python train.py --intermediate_size=192 --lr_mult_up=0.602 --decay_fraction=0.898
Each number is 128 + 32 x the weight over its row's rms, rounded and kept within 0 to 255. Layers, rows and columns count from 0. Numbers have three digits each. The size before them is the row's rms in percent of the matrix's.

# layer 4 attention value, 64x64, rms 0.0566, rows 43-63, columns 0-63
102:173175101160115201218119125098136080143166102128164141176115113075142142159098109122153135161081087107074151105086176097140143168137171118130150141141089155138136150133082077127157103112105152
106:138126098118112130157158105161134171070140144121164145102074114110183098110180133104135103135160111148125110088143197143139143047157172128115155111133184162063072071084117155120074137121150149
103:102117125168085093122122118140125124131162133135158071109120162145096156189152146105108117099142087092184081148119126182103116108083119162102152108149133090056163134139192163223107157096125095
097:074156154146132137153157097159081083174175070095112137091118139133157090150098112135156096107176131105098125118152099088154138141102117158122161105059195113178182154166135084147089118087083112
121:168147123087131215223138087110196101179087122147156147178142191090141097103105125117118123149095112159157102106135173155106119104175141147125105120133125113150173149148174129178120139113144105
093:143170154116126121152108084053152129131102158125113147137132133138196136140133127117167171138132165111076169146159132150189169087089116134191095113157173118141115147130089061062190106173139146
103:140127142088142122133075110076168128128074097094116132143076114057150181077155124125150115102181123073102112111157105143103107124134121091141098150183060080121167088118140120136196163089099124
090:108136122122158155111100194161131124134133158132071125146120134111117108144115180160187115165105104162217135101105142149149128160165123122112146148181186061178136147112188127074166084169108144
096:208109110073136143172120141087150153128091137165131145101124169177114162086181147179102103162142111175091123135187135172100157128150124081138080132144175131106164091141120112097160119090065099
102:133115083144178094120187112115149097139162158151130150127037093110084107099175110134123172118080079146128129117125172134062081155113147143149100140117152108131133156138133157202092081086131073
081:120143124144106169094149198101175103120115075118124174108058134093194124174114137121145138098158190083172150151130113093106107135143144108155154122139118147152149058140105119214170149113092124
109:123123138075139143138127135131109115102096162134138166113126079081083105154130105183133027121130100152093141170226099151061124081091102134167098128133128084127137124168117142137114087151130172
118:146101173157130219181143167129108105110191111165098097138087109137114162144160125100125106114095105105146106153082142087111143033101142161149098147132051112161130177100136114108107154147142137
134:122158136098149104156041042188126130209099148123163163146099114102113090162091112135115139183102133104097167117160072159090163156133104123125096091116139104114088149128172084121128123152136128
081:133161112123115194156090201183181153158125123151096115103164170076149083073098143162110058113155126097118082160146139129091132116142116120181138156162078170159147111134159148142145154132119180
100:102113144146115126168175156083110136167174157113112151159118174126081176068159167095114112108150148135139136094124148120067102169149130163149152110139096029151178076132132142086084131116129074
112:101140130137135115167164084098114112153150122121108144118216144090105093201100130166122154074114146132071174134174179122209110154121147139126143119099174068139171143161116111091087114122108098
102:092075121111157129186158069140146077119157157131123179135142121133114177121168092143135129104136107116087138163175075135117167211119152101150189133083148133107183139174085116124175173156118138
084:092106149166163147154135142167180091118114168092123196103125141127122147111089122118077127116130136098112139101150099192102096098184109168117100140166164169173126119021097095166133105157106105
100:116151113123168137094192109145147129096097134096106118138137124180126105112117073150139135125108137151032066119138149065077171117058130093145144135218157109130124151128123086107140137123168168
107:123099165081075089115174113081116123136120123106123160085085126113201151142161115136152146187171194118146130122125083136182159121141097202119126160110159103151163125122097131130198171121177106
# layer 4 attention output (transposed), 64x64, rms 0.103, rows 43-63, columns 0-63
096:112128164122132115031192151161128098083086155133129133110093162128136149113122162137112193125151128159154092143116135107139108133064112131158074096101179095163129150136218143084086129153148108
109:087098111142134162117130119170131107212186201162079102099108122139087141141079102147048137171119085092167148134199152125162128166139145131118129138150140097129162170164108099165112147117120141
103:145163179122165118120137074109086102127132061177077110148115111135132099087089112117123113153078159117105169102183122141144142134184113079167101129066079133133132139197083121117206144140130137
099:147059130167098144148111136172119139092095107132162158149114173114100173109134143134156154116136111176099063108136098126040040154126131077140112184103111109098121112189131137152137162152167143
128:093148136128128048133169131153093118110069176151136078133135120091075163174101136116107111093166167146119147153148094126149146162095123082132144123081146111101096152103099206080126094167170183
090:143134127167115167091182139174144093131110166100159126113132141122079112099165137128078145121112139135129149138058091127128110082091114150100146106086169103147178106154183204156089092093044126
108:183173102124103104095151127145063076125138157120114145160165139141119107124104198097097196117109151190179127112112059130138169109126123120121126143156174175113126182108081177125082114160130094
096:129146143081133109199108127107092210109114073101165176131162129144113110150133108098085124064154155098094083152135121162152151169147086145140150146125042153097173092111138124125082129110083128
093:134160131114134098109159145108130138158164157072091168113091109080133153149060162128114192169141131137155165126065043129179139098158150158099143116123076113121148173091093138173111081160123149
096:081170125070145118130135118145152117114160120136142104203106164119136178173140126157112099156130101143067162161152090150132186146093160126201098155164128140088178120125076158125131127124215145
089:153157163149130095151097040197108126104105149132096164156191115151108130119133129160106170032117080211124083139132142135123136123086157152108136146155142146140130152113099148126078108153158161
101:150149143208167098086126185108112222143097110113105066174105178120139175072123177101112137149076119113115152107102106167131103168129136175138123136151147142089124092082115120148116154134093120
121:106140223124097046079171108152111115133033142136168070120166146127173095132109155124162151128167133135109145121139122133112093177153136131135115134114171153114160098146134121147154113070102178
130:148099083131174163127138182051060135050087127131094054122135168135110123100116150117164137125151094149123131148096107107209113128115062119162160156141137102131146089134093156121125111122135089
088:115105137135110033105131111147111189096083132159108146136161105137113151168133117087144177098072155148176072076160142117124126158180137117113191121095175115129094150074113105078134139161128165
104:151126134103178112107107135171087105092136150122172121159143179134194117169073134153118085106108164133162104157117112124165144160123185074103064159073100176079098177150176100140160114133155145
115:144098104151136180059130162168180136112128106149194126153058166104113144089159105105130099134149175160129056139136142136062092123060122116073140128114092107116123106155181168156143122151127138
105:137120119179104059085134140109092164114131096144134100123080124136149141156094160150146091208147156154072103122101136115092105084131166116087058124168127122195121109114151058123097105174154148
085:149110093132071111171118097117129183129150190133088086153132073147139186114178131145113086140127069159148116109146119097128175121086129068166141097081119120079120139186137184121112078087134155
100:100136116138101137109156160176148163172090122144175179092146173149132191118163165115135109160091120108191139117072119149200084083162157172167105182076159162133147142148127107091114116122155138
095:171155160133112164159117068187113112083175146112168108151201079167102134092091118114110100136155136117082158210094067130074112072141122096088156125139125119140128094179114132134115114137138121
# layer 4 MLP gate, 192x64, rms 0.122, rows 0-19, columns 0-63
112:143101140167154141106123111164150105163190135079094109137103110132140105147140120100092151172109099138145113177151154162097118163115106119088071140112045166142099177155181121165042139148075155
087:125083101107115086060089110070084147091117154095127064151057104161159161127117152098143161176137153131106103131106153057105129145091060117124101113147121117143169126129124104083069128092103112
139:167110134113124128154141070088077112147172156136083083148185147154119104101086108079086167100062069152147128141139126142175109110131140137095164105137051151131109129188147116175115084124089152
087:158153098129122146114090208081133162166162059129187146142106130121113133103111131117117125144170122160086160142186146089102112019116088143141111121129138107172124107128107172067131132097136095
100:078176184071084098123203075092116104072106160137129132103200132136153104103080148109113163155163172140157109114121151102157180149183128162109140185146113129095132115111124150130126155172121121
101:127112124118158123169122084094112128143189085088105117116094104119160165120107099146157128093096172139106117093110118114179156219155065144169118173145147158142162122122084123035168163131111111
107:098127134103186131107110069095124098153109147101078072089161202131136105110131140103147093112178126073101141166189117122131116126171102077146102097160151167118133186130158161186144139085135171
089:183128168092106114111128116132164171225151054154166160136109115122161152146095140147176090133105160151165113107134103111088098060168076131131125119132121191145141103183127111086140121162155133
113:145102128142104123125151120175161150129111127121127073123121141174146085132111176095101213121088078178132131120113093055123118129072071181136173107105120139127132091050080092091130126127120094
128:074109124121112072138164118098116152178108138099072182119074090093146097157165147145146144064105160125154157099077142112081114160177094194106081117140157161074122164109110117118108100096152146
095:124024110151096130151134108112022131122124121109084140126109127112119151109109072117129072094103111160152146117100086160157130147126111129081090160143102112123127174178134173139127135175056142
086:149123120111069091123132136108125097072099143149147057184115160144126096113207167154119134129100148115109084138154156112154131115065137125087192078130131117078132051104079128106101100159132157
092:231146086097108152154105164146126153147102132120118117147120144081134136104127105150104134176136132124117124202154100103065063091086083109108120054141165091095098133140123172137113122126107070
080:064098171107159118090138127175153111152097106162133129105124133038128164104114116172151078140111139116080155136068077132076163124150071129081109114124140115199109163177159122087106114128140123
082:129128055104102133130080152106123167169119150163111102094066102099113143129142126075095177163108112137166119151102180100094088058128078122159148075061170088173160130147100118146121134099116123
088:148102130090151171151135070163117112098147180101158143086092136171133042138135135135111085113189141142159100187073140147175147147123112123191126126119155176153109120085129162151183118124185131
105:133099122142132133151131083149072093111179152173072134154104122125112129143057166054093162114134110091148184116142114189154106168150055058143125126089096127112130147084116140110133132115079154
107:153148164105060116069162124167133122166119118115138134163126079079151169147131154148142109167137202162151152141155125103113128119176168114097122178131114219125155131088117071127164085143072122
117:110134134137116039141100109169136130135110129091119098146145148131199132111092178088097128155139136167139097197054116129159137150165071112099079160103113184099094103123069161118117117153163151
103:126172193115161123133118121139174112180083109101141105134124161140131107155097111113153159140107126209111102167047092120138156117139153177154174142144193116071097181135154126117115145119136053
# layer 4 MLP up, 192x64, rms 0.117, rows 0-18, columns 0-63
100:169064084189137128143096107176126160185168142103103141164172112124147156161136114108096117145085074132163103180153158127137123145114126132118080073098051149123104168152174115160102097152081121
090:166100118109103157110145079160101105056188183176172148119150123103166153163179113138161129116138154115072146123152108141114074147119118091085171143169087108128072132167144140123159123074120068
127:059110128074144109115150090113147121144088146093101181142103136138152097108138128139114161084103040121159182105131120105110117159125141204130082143152088199130132067172148132137124136124080084
090:130151133101165108120153082120133097176126148127095152205182140094163128144136164120146117121046119069144152149086114176128101218148151092158125177139106163068092150148137096165134147145124128
109:083148075115131129168128122172128102152075112125086082182130147131104098188145101097169119125107171106105135138187096116075081189100133098113179138103101118121079101108145070121088078148140090
094:082111127128157111130139088143104058103067108116115147102126176148077141137080142114094164219158080104143141153155094183137140146086102127087136147097130121161129126097196121188088131099124154
097:088143088075128124157119135071139126167090162134087111124179123142139107105087134164142135099114086100119160069126120136195160179188152119161151061106146135096164131096102055149140122081153097
088:137163066160137185093188095128147082077103164091154063107078170133129141102147132107140143098126167148135121112064167131068096133120134181141117153142116169161125120101156095079122116122066106
121:149210114054163145161089124115124131082118066138139159120130147100203109163135091130101074168143150113095165163140124126094139071111109130152117118123110150186095118090116152116127163159086069
116:099075131112119083093170120146168100153164132111140130142196132099172118122127135056111171159124121079141178146108143086086152143176125175075126182109134120111129150107134136123067046099119169
087:091219133126135097116074147127194150185165125123160109151118096205137158094091155094130155117172128093096126171098163107161143129117140166167131081120138126118105084144109072125086167103125099
091:105135165165175103154108158146138175182106109171193061126111107142154112112103104140132164103134134177158105121102094114133132131089109113149194106117112132092008119159125127117170138115174124
093:097115150113105153151083098163170117164174084155121165087166128096151093131174146133156111090083173120184075089130140070107108103180153068106139120159122101157083129168176134133120181165144143
112:106155115119132132086115109201178134110135113162117160101091147135126119094133105118132101155114138079123127187122155207150135192163135080128150182161058168085068129097143158176102129111087113
091:131113108142123136067138169108085094129137137137122071133170102128135115093098156134135176173081070125140155166133118054143114114137064161118165143103079141148154132151097175112077164058098184
090:092142098097137128127125138154155081172178134110107113135145193146149130149148193105145164135149062161074149109119092127154121094146160111106102189187105132056158144141110200106097113174161131
116:110148145098126149102139163193107130096124124086129134140100095046125115160136084124132108116209135089082106095096089153076098169135136152078114171109139167108165156193126128168159089128129182
083:157162090107073105107161133138172153143158098158160157192130120103141198123172183115169134136134175176072150128116095121094112131158155098146111154139195137122136181082183117176112124143134084
098:144183136127099149114105064193211134136112181103119142136107097072132137138072122138123164121205078060158115132122133144152126113112130165161144117115092175099141165084099146105161087123116107
# layer 4 MLP down (transposed), 192x64, rms 0.0563, rows 0-18, columns 0-63
101:099165137101115137125142225145154125138133143122160079068121115128187123098170130089095185116141165115112150098178160165128110131144158111073076162107144112132120150158151104147075196078112158
086:132092090089103168118116122213151150104174133104128134092103180130175175117138153169103063189104114061128093086086085155093120132136098115126129143075097112138153113157156136112085145172148142
125:109155133094127104101058176117163106166135118095135091116178126137119117103126104149161041151106126081093187132118162092153169136126105073167093120081141126170136099113064129071158127175105123
091:126132167151109161163129055121137116104063129094112117124191151098167106118129115128147154106086112101164088157099126097127094114120156156106134129140077163126162170172135064189100117169036134
106:129128129111089150076145061150108200119185119102151111094142068095145126125118162138130164123161139142095133134092115132178168042144079160163088147105125165118126116099112175168124188166097140
099:145162129130132072105122139147150178133085138203120135144136176175112087115123081137098134122136069121164171132128097174079166090112163105145148106091161123155126065058189133156136128178148162
101:154090155113134144133070165143207143162169136109194130146122185179095085097154094089111096115143126132153120139175147167053105087108139136118099146156130149129143140104142161114095132132120222
090:105076108112175082114071125118129075080140183095110123156119060119138109095156136165127116125170106134130133108132116126139128149131196133122152108138159103144111183117100125246111083158175124
113:132088102157102159165126123108160139092120141119110087146109133141108087078152118134103164082133122120115145113172117078176130130148059181088176158099135093119172114055039093121141075101099144
119:161123101099139137156102174175157149169114112116193200098160129104143112124111137124132172220135156115152117166150073095122152104112128152049146125109121135142165107137163164147071130122084073
093:122111104130103148122089125177124098137136154165108130149112116106141128078184157176103054099155091126182126124108082173152146128149118174080158104137099038142094116186122174117153149181085116
087:132132133109120109096133072088117142103135136093069228126121056108134108149106112109127108174123128091137117201130135138145137131205109143123111131148069159155189126144172144189123130121093171
095:107134154137135124166071075105143070158133113121136076130141190128146100114084068166149176182115115093091101147123133097122123183163126084133131115161172111164095087151089154136170123181075168
093:190099171134122108128139177065110123171136148123136174162131099121143144149134146110134149063108150143177091092112081064114134077086119191150098092105161082194164111134121108096145126134170164
084:187162129124153112098152140091131058144164127148085179127153081125112145172122124165124132124099117111155174155141178128161154100102136197126199090156119085130148161083140116116090174069079156
107:140144103108088122142102094162116095138152154141160126138134197109212136170121160168088178125186153118124146181102130154089120094138067120121134207154070179113121117128159143095093132156116089
099:140119095138136152114120106112174153121131145160119139144135174165131109138133092099184057093134135153138171122161200105174141097157112115112109079122150111160096079034156097104046118149096149
101:156120145119177119131133160090119093093098143143101140133101186159102144128142091121097109105119124093179111066069121093133097126014120124142132092114159084149079163144126200155084161117147138
113:126124121176124052120027099103127098129096150128127102127107160149166084131114123131086131129134118170150136159030141129121144190152089085078144180125125147157087117118189130117145131144096132